config.toml
num_hidden_layers = 25
hidden_size = 64
head_dim = 32
bias = "all"
tie_word_embeddings = false
init_std_o = 0.0
weight_decay = 0.088
warmup_steps = 259
schedule = "cos"
final_lr_fraction = 0.0
max_seq_len = 256
train_tokens = 118500000
max_steps = 7233
Each number is 128 + 24 x the weight over its row's rms, rounded and kept within 0 to 255. Layers, rows and columns count from 0. Numbers have three digits each. The size before them is the row's rms in percent of the matrix's.

# layer 11 MLP down (transposed), 256x64, rms 0.174, rows 227-255, columns 32-63
089:132124136138098134131123121119154172105165142108080130109136126155106146117151114118107187095130
100:129118121122130140103119088127130157075141161174124129151106164077149170132111158154153123098107
102:138135121078147104119083097149152124089127098089120080123124186131082098112131111103135113104131
109:154150150104143097111092093130139161143118127134118149097124116114134129129121158166100122099132
099:095115143156147100095137143116137135135159134164129090116122140125086154081135154159104136141140
092:133147137086156131119109093097114100103133156132129144109115130059159117100114140149105117085119
093:139158120098183098091171111122081160120136140130127145160145144128066143146099128146155112121128
099:097166148178130157150156103121117199114131101128138129115132153155172144128135123127088152117154
104:097139144105109078141089110110118141145109172122131084120116157166088111128117090109109151109165
105:124102161125171168108104128155092136144106129121068168098145126060126142132125153108092159109118
100:101133173112094100095138136107203115140149168085119121129123135120162097130140139124099153130130
096:127109109115131061099149108114135149108158120088139112154122125113123167143136136161090127099132
098:131170119166128096088114107123127143110170153148132146100155093097115114146117143156192127116127
097:154138136116133120097105094113100117128119121168106150125149065107144151092139099119094154166163
088:138110104119135136127136080146148150095096108164149152142139131119130100144147142117153170155153
093:126108086139116093102125173129158145089167117103120085123127133161138127134140117111136124132133
103:124109148161094150075113136099103164105148142132136144157124113094147142104138112088120117171132
090:134166117118129072143106119166101145129109117116175140107159134129134110117120126104141120115121
101:175093133128146148098118089128130122124097142146098184159177144159130123080137148139146156101157
096:095150112109205129094132081080147121101124157148124123139104104092134125161100168132136169128125
108:098130165119134128117112126134102138102148115128110104084147132119150121172123111126135138158179
094:134096124101157094154126153163133089109119130153133154128137140122091116104134113153168143150127
106:108137068121137086128141160097143077120129125123140132167145132120138107114128116092113113101128
093:153160105129151182154092137167150117108141151154123108104115130095151134137084138154139098117158
106:129112100143136096176129138133156078146141100111157118112131133135083089111139120117142174137104
091:141132112150103092123147108148119143078113132152153156115131107136143188108131128127088116106121
096:147099161160115130104158113085124120156114148118140157094110061121139109067141117136113091123103
089:134124121160146184136146148115111120132138113124102154136156143126104134121124144181102128077118
093:147155139106128149143122085094036131125100133143115165172130135112147123118153116148129091150154
# layer 11 MLP up, 256x64, rms 0.194, rows 228-255, columns 32-63
099:120138127096121108138133175171129131108109121128130112109111139136136110103126113152140106104115
104:081127140118113112149090147158164103091127113137159108118158104131100147164134137096140093079142
115:145160115090095138124118174125151098135151148144075135145127125117097116134115114142109196107164
093:162159140148117095170164188097112144128099125124135103136125148113082178145130140129111112144100
090:158109138157123120143175130153139136130158135142099182102081113135115162101153156121109127142111
088:132113159137139138156163125148112168144085139101143155156128137089127115135174171153142111156141
098:140116137160167136150152115171123081125139144108152097179127120122148139160160132134083140089165
108:174097167087119095125139116113161142130137127118143112114144109123105185122089150154130132150144
103:106109119171075112147118141136138106122101079152102126114112132097100151147174151123150153073148
100:080146107154091176127125145163107115100111121112131137154112124091113144121142090134105112087139
095:178147105096111114144129101149129169138124126172139154131130142135121180147137163103100082103110
101:097159119155114119132117144146141105114174094098089125152179073156082117128130140140105146138114
103:109111161115121172150121094123143160107108146099156148130130155099118142132137105130146114156106
084:145108095115185166170121134120118120122132160130119195154125142162143078125181121136126102181106
094:158105132102129173162124116142140100134144125078106125152111098160113144113153131167172146087106
102:104145118139129156135121111145090138153122140161142102107098120082103113113122077145131135116118
089:098136129169117134147162171156113139077075113168114141136151106125104131137154131159118147103133
101:068150100140161143138108147100129144140113161148123120090101148126116103181178138141140127107147
097:132119125147096102154100128115150125124144136129119127112134128157103148136098097115146126096062
104:133096131082120142124152160142123140146090128116120112185182146118093127078136125137161079170164
091:096124138143124153137121150148189116110136171116128096121159157109101132143159140115136108119089
111:122121113156141114150166109119166109121092161126113107148164118092113127094116083161116164106124
091:092078136137094129150144078125151120126084088112118112129081115135147105144115140121088095148142
111:104130157116108082131097119123184120081081134094135097111176121128140175153104149099094111128132
088:133163105147095123142152167156133115147163149135117089121142118122102110117131134147087128140123
093:172211127098134143114080162122149139082107114068095095140148117163130125122116155139148156142170
086:099129146090139085123094103162153108128108111128145135130128102163115179126174100088100157104095
094:129115111101135127126114136126129139096151138122100115141076130143127129148141111114102118115146